Each number is 500 + 40 x the weight over its row's rms, rounded and kept within 0 to 999. Layers, rows and columns count from 0. Numbers have three digits each. The size before them is the row's rms in percent of the matrix's.

# layer 4 attention key, 256x256, rms 0.0632, rows 62-63, columns 0-127
104:510577418555482487549439457537536567471412459530528481493498508501542482532522511487482511513557450422444436518473537530498508537489544562543505546515467479523484496477516523436538485500553495495504463474519491423600517520504573485509564531471506473511552410531549559543464545454480489462495497463558520501478498553462482476616514478475477516455471542527497520473478472481503506488445
105:521537517514495538483431494479477531494514482475450515455530534599511482466423527587468502500445479487530490442514448529525435495477453450574494443470448473537509537524463512454499479481549467499523513539508517460517517526535500515461386473488514498450507502489501440445405535524474525554447559456487587441480468492477444511439470503450460470528538460583545522563542564513441511506550
# layer 4 attention query, 256x256, rms 0.0596, rows 63, columns 0-127
115:518503519545627465526546459489553541481535434593485542513564525516470513565470530471498545461515456486497490498433480533571591514441432512544509503501566512519510552496535530415488438506569488404552563457462497484497512525535561524468549498511493480502587488440490475546478467514507488455465437480547525548505500508490546501485506515553425510589474467482494480580466514484443434497466
# layer 4 attention value, 256x256, rms 0.0633, rows 32-55, columns 0-127
091:466542580543527537535498497516527499532529445477553436552496457412532519429542422498412499505533472546529558534505475468549547522573492491472488532441468446504474461460527553481442477451578430503498576471504479498482514510534539499520535528520507499571522498529514505483496548493562468494457531542571489493432534502506478497513464490567509476504525517561531564581488547534477541483525
102:474463511491479579439545536491508462521528547475522535452550491468524519504513496534435572395454495466507561441452482459557536485534500494481483500459469535514511558512531482506551470553462479458595464488453479486472502471592498549479480456535506466559548440562501381463465511518493537473531522520538509507495577449518504506509525508526508542531496505479475471505496508460485538540485
099:491485527507520509499416458552480449448502511522532502505499487523514487524507543530532516465601483441505542437489524572474502568537489392461497445525497478487482525514468523485503489494512513502534419531502530444552453506550421507443458457510564440549501424515489519485479561483570547550466474478422544513475536533527520491505532524501488496508415482482507419513551569503499446541567
091:592516479555503514556525515448480578533559486447486521476448497497557510523513501553501530509445567498494540447565428507486460515451488512528518499527519523510538521461446567464478522520508493585517564489543449479515479431488481539566454505512431499481553478494452456511490481543446556480504489549549517467500518526519462470491485477542555505458509474485507481521428436416443544502471
096:407545549459474476474540583517475489486513567470524550532534503450551452497445462509526527501483528467463449487476475478484458506513479480474534513565495396469511426448509432485467517472497479513537538490477501546450538440470497502492505579523571539440450564573494495514534433470486507529488529456529442510519492435495464500442493540507490498471451484513467493471512463531462524467397
086:439561475474449504515680471463527437512522442546466562530440532519485498496488537431499497474485395489510552571515484549544508492486527470533498501466528463528524411514502448557436465543491457486532513431536473542477465492518487542456541473491553493457473436482449439598596494475531523446538526573528509533457532531487544515511541547504503463490509475553496510488546452558449482501511
102:541453507555511535488592473506449494498495568505466535580483526577462561551475472476427540486446524496415476544559573486485451523522583498541555512470535485457504549438555546512452528565507488445467515452551498506454530457477597514523462555594564449482543543492534505517489442493446499417541450506513488464488494517424522477520467491546527525499487585511483486540495471532521550460460
090:466460502521407549443466532521476482381483524522561521522442508555457556535471516477465528558514535412509457480512547536481512549444491544472535495526539531458503538535485532521457451464514609482565505518468449465502552455523501517547439533510527469448413470502513533534543470462425558484473509456502456425472426522518465513521438451473505524424541478506504472516566489541488586532570
095:535543502499575478474556531443495410456519544468481415489511505486537520449542520473518557504430404502534456559547511549514481485470440438521392512469442517517491611476486519557467548495467558490474456453503534505452491450501530476497507527561471498449454541506526486561524476436584502504518510517552486494516546500531440567492492530490443499475518454456490513473443479492470536493461
099:511546491483459485509457544493531514490537571536504478489489567591498552529530546468503491518528492570498501523441433553502453540542482545577530495474549463504427533498552521448490571592596537490459457500441549454531512460549563528406518454470446473562523413513496504514509485459491520483442491530516539504505511503486530463532490458565537482501555532488465487501472523448480486535486
104:583511498458467511529499453548511541468556540541450436499497450519548530556533481485556441499521408452510452519604451515515507503505529481460535471379487560530528490513535501527481458538523556501467524491485521465522526520508465461490450531502497622545508514500517455462462544472500454445439525452489456576501442585459512526542447428492525521453466531521528485498554508503515454489500
095:470459479437531534492491513499519537532541471524475437519518505418481489501493520424481455480505455514565467556482478461564518418553591420543429484521516453557514469475504513582569485507417484522517538496444491529509509478498418514458514496483497538454510531380477465526502501438431511526482481570552521478492518559406507500508486603538522440459495595430430491442459509447520481436486
097:513564465505521467543499497479521420533485537523482517495519492435467443518532542450520442488575531496481552538515499430527570507510547515504490523483498482508529549536425516517515495548399545545553504513484522471499479409424476481468509547486488562432425645571476493534466520508462512544499500511482464442495533538541479574528567509510459514432626510522528478502488444562532430441505
095:499526516542478466474479502527431454461450546508524543458459425507475541505485534523493502532424576516558571408525507517464458513509516441443510510462485568433452513514495510490597509503466479534543480499490584505509507467567475503458438560515537542424548521483547533485539582499475416493428512488530473553457474470525572488469509468553570553567475458538502623541383559556463531545455
096:465457548542543473523468498480546470564569465506428520499549446415565485495475589471491463539393569498458417524528515626545512498531541522532456518519505508456557463468518443468416517484566438512519517540490503494486476467476514502477469527515506539524461498469516448505489411638485534493518500521511527521480470559506461530510443468482543417507427499503421482475405454588501551510477
095:539471427519491549624465453542548480454503457469427497513548479425498476483452463506550489537458469515477477492472446519475620497478513467536512473463488468441559410482533536502472530514520488499480494481501540526525534490575509426541489551474456497496421512437496469536482491501516487518485472533468495448458544534556497491405504468482423438516560500524463455491546534486499528563460
106:488539527504482534536527427460494542514494455492496563455496530500511537589588519490470505561549515478497535509462427544525499534550526576508522517539544442422517507520458497452504528553505485495495470519484522480563518515489507482515485479490408518456472495524538552526506549531473527533507508457480465475464597441584609551469544425543504510508499487447547488519439468446518490495521
099:484476496495419505521517498409474545496513515560511397481561540488517530503516497539508540494457465512575555436456510516476411434474529476432543463546581507589426522446476496432431522471484538532524477478519478607468511407463469516569459491494442507506447433499517517486443466466504502454545464535513459458483490492487548503462463531480524522512489557493535504463482541508510502492534
094:467521511497522460477522499535459525508529498542521494483512483510559466453481426441517560513523512518541597487538575542463485467499515463414498517475513498545495488511539474468476475421466476437500518536504453488543483504495496420536498533549468562445462571550443482524472502487607467515547483462452499468512523533411464528510479496506435511483473507611525540490473471528530412471535
089:455527527589538527471547469487444484484496430522435420548464515490470452494417497488437443475492458568559527554525584522479533443480530609560542515445448538499449543404522483531535524417571483481531461464471498480543457483555498484485416542450527541509511512514437475510492476526494480506498516567472441491516462495492486469495534494556502526477435535560481487486498469503542539554553
100:539521467505464432511536534403440464552430461524462504554477467490475435502498556415495488445429526539503513526581512431496475582435536503572457525565541439529526511572567499517501523531536500514471472487486493499482473482497465559483575445430505505458445548485553516556421493505530411513498485487525528506522541452493573456479502543483526477453542564481506509505481503484543506536429
093:521430550509582542550490437535484479465494514556522537564490488472512459551504430497578562570522564496476470523455485485524528562428473459488447524516516560517501454465557556534409529467499507427473534539526508464577508497455535464496532494521471452504464519456495511466495397425490489479516528541464487474416449503500520434491555586516524545513468472539537480540547472424430534507560
100:557507538502559514530468531467547459487479471511524544523477521412507501495491495517488499473548411567520533490461489516483486574555469566530485565498523526544506485475481565493572567463511465552482512548473479514518468531514530563397432497502496466515542459498427494452476523490482513506470482491562485499484508448487554517529393485460474503470455515520494415439553559448446506512540
097:535485530608518447519490518572578434534567531438486530491519506609507470511493481528497503578428490516484497527535460489515555525551538459481447515484495513465483536471543467529515498341520521553465595432459470519419513511500487538550532514566546518518501549469495434471564433513532523482466511497551555466496526451547496494511489586484452511526489524575530475521509492504542444571486
# layer 4 attention output (transposed), 256x256, rms 0.0592, rows 32-55, columns 0-127
090:505433404458471447504501496505449512488531600509514471516464463425556446490494521560517524517505511555596546562477524533544467470606443493497532508513483480502531513547511460525516565555417498454467543479532499486492505472469465496463467484563534494490539559585566511531501473516530513532480458483448554535496475527531529367536479466491566404500476494527484418471507536556525506549483
097:496482505506512546483443479490516572465542523520493443516532531540554508449503523446490443535432524495513420600495493478453477466469545562489574422492463521497558469525461466473429515540527465520480540575487459467490437503495534513393492444555567476481514558454542540573488536479502467431510490499526476465498416475507505435451466476518547550558535480527462487483487522532541526444491
101:503504467516491548583520473558472529520527404528509506424474475490513495464529499483533441473517469483506433433552546469509500473479521457586486497436458449500489515490555457490487562523458493569415503530486519469442490556489519463514558463443413507527495485535519496549514468610469525424486487570501527465520472548563480464524431508471531500546532475504517498484507471524440523598499
091:522537537474545474467483525538488441488494506469514523491511562484493420534493490462523464504598482416484487455442551425504506482499433585513514500496530531405375507538486522458531547458459490479511475527438443444438480506512530515507510519599541441470508540510569496539528481439504404539471486506424573495560507529478500563482500518498452495502480531572546542418468509526480483542435
094:483488357425522442528478482484511482383523535495511500507505458491543553571490476566479478496488469511484596550448564487435551528453538507468525488501490525469507569517530553560449534487507477487520484503518522482484451486516470473528543503547474545527558449543450518477459564439539498462493513518603464434561558544473535547531523510478518506497464532534581469548474553482506506476517
087:456454552477608506514470469540553567532476472494482481538485421479472480501531488597475506447543454437477510462517528528398568531535448523509490491495485538504543448452468511508514540538502414531455485484505505479453539547519524516573606432502418495566474505486505480508478563472504501510474500423523488486545504422551535423498473484499465520493492569485439544551544470484508562531523
103:526479481475499488529488487376430546438484522491535463507442524478491443504515547420504485550541461498468547513508540513463530554453541517485535484453504455569516454614437504455509523505505475478477499490482465485535593590517458488446568462531473477506482513512521481484506486539608505516556544474540467432495548517437514486550487515441488470501477523497498487472471571495556400516527
091:470502472426495514536466491485430433543477459518430501509475523532501446443508439543524540599569480450466501516502512564514516428549526526456469485466493490505494572571476477521442507471489489491499512513533493583502506500459490509496527514519522476520409563485517533502496455541500515568516554544476521497556477477527527571521434448385504499508456431489443487521491468511520497436464
099:488477488589430421507492466458407463528457470476458389549503538516485524526558483516487540505516481497537576511506560437487525508454566489488500513432457495497520526445501547449572505528425468505494500524479468478457570555531539464519480508403511541493407453526471559440485476488493503523587504505527496504478498471507590443452487553485540497438508462529501551501499534500474496575471
100:506467508523502456483524468424524501515565503504445508459502485513562534466514468453560428488529469478528459444486527512535521468480479495470474467499455477512452459386490533461524503458545512568528537586520567494487537488516539593532480536489566472515436567445531476606484551435505500472557502555473448534522468448543504551481399557532478473483527504606480494583496519499430570519497
096:538396503517527471514445585474478558532480517526487483512536566497493467486463499551449519466492537535537578491476528523457545556528529486505473518467480459568601528524543539458507487507510581522471477454525559482514499440519509538518415457520507574526413551555524501491497524518495498506518469523515560433445507459507514554390446494466427400445521463531516466457484462440547434483514
094:507471549492469480530522499476495514487481564517488449519483474453508472458508516591507512528505464459463504522532459494489497513519540420462484482483525525484537571476503502421472466566518542459586434549435464483457548466494550487590535424518544530512425493555474477510481457518547510522522530495440489545394557405483516422482452562509496468502519571489509503485534537534477444471473
096:510503537574453443457455511511443546479573537509504473474481496548466469482502491514452545603589523510452457504564450490498529562518507460506511436510523474474510434426495531529415554465502491551462438507507545395482465487479526450576584428593490454495481477472489556467517549464557503494463469552416534516492548461464493532518492517456587475521449487537546516464439499496538486515511
099:490450481481527516543419485472495497455517426448490465484515531519590505554437536435508455468433551500511477577504489505525507495499594483444476449537506524518477554474444514418465473502554534554471530554601420522477559518460468482448540501509591467505450480475515457488527387518507560499512505424471545423483551516606535451452473534509448454460433455500496423455482530462425518555539
090:451543551510536492480514492479463564479484493423570489416495508502490443515448478530506525593465471496516524528476538506487459492502471543459545481483554529500508490531519483434502484527510496508358486560484491556480429564571459488569485532521509497495502466452507532496491528583522515464555452468471433478547465514437503581439526469499449476518533454461464525512500494506412490493498
096:454495495503433500501535550484535571514509543462499528462503501525548475485577465501577567448537510469573461427555537518468445427495482452520455441569513504453468509480527518567503463521450554505525496471508466509422508450548549419548486459529512473515483479477540528475582480519514456511506487507495482507534519564435452431512499521509496572518482458477516469527517462486497501491415
103:483552456461515478465517499505498485502458525474468483468547533501541528460525475443535458519547413491450443486493432442488518587522400478458522547471487500438449446455480447440450542541499437588523518514483408473435545501547492484516424532502597481467520522436468500494592466472525516517563413539426467517525498497430507522486494533504516517511480486486497488556488556518467504527532
097:440488484416488490538487500506495554495390491453528460516518494502475478493504489492500550466461570511424481552520547482500465510493589528490404501513491460474496539596528483466496441429485496446506470532450549557471568496494455530536531442518541425521462472463493523518479395489455553483459518510579582472433506489429504547439531520481485512534515475608494582532508530498552527472511
093:516423524500486460519478527453495457472502493535499468520525464494493536475498565484522552447414537499502496515447460458539482540463609499492532552472462545516508480561523473570600542479506505457440560509581501519473522461481545483564479474467488568522418487567427518487536479490496560473522510481483504498519572480457486532506466569530477509537382404444483529524428460501484488566486
086:489479528449504517415507544484480482528558534561529515527538499514510456485574452533419556472504527523510518461474566459502483461591501512464579491487501466467512557515544573457443481476475543502503467490448470522481533574535499516457494423531531539549486555433605519484496508432475479534522475462563442492513524505559468578551489535516494482449506478445469485500489477557529517528498
099:435467519544443467522562483467603507494470492479585445494460562486526505494508483487467473488463542556498470526497532521481485550566467499408485436530487519429500432530503469437513468395458519516523458462483462513521569559470497508518537449530445402495519472442537439524445492472482508547524422432464460559502502539491514526511460481537489528514414550552503569484527515533491409461539
091:521508495529500510476492574471413476522465480484502481487498518469541489542454548508445419537471474500542516506525412522546472491483491449518539577511498478505486516509488502506485501484598496487477511491402507475473500563531489435480471527496479526518519537519530475379455510552528565480524565492439539483567448426468510522453405457533414527493458487458465509476470479519445477443458
099:465588543548521467550427538569534502484510482482506528481457473482557486546553502458434420445458506453524491443521443428490553516456516512486539547513472507467456517468529495446444479502464537568496518508535497505502527478509456428529481486440465499518503541477482496513514418575470454512507526495498524503552474491538476478492538552448498525511558515501537528498523502526506487425513
096:497517477587478506503478593464575532566442470403498567475570557489466469494487477559490532478542502480469577567422540475487515453517443581542534494427521558449515482500488585515517482498555569505526528547562544508535505524519481428519497540491450519490504412547486515472421529528448542503461509547480499513555496550449491426548504442469485423464549497489447454533504464528534486389528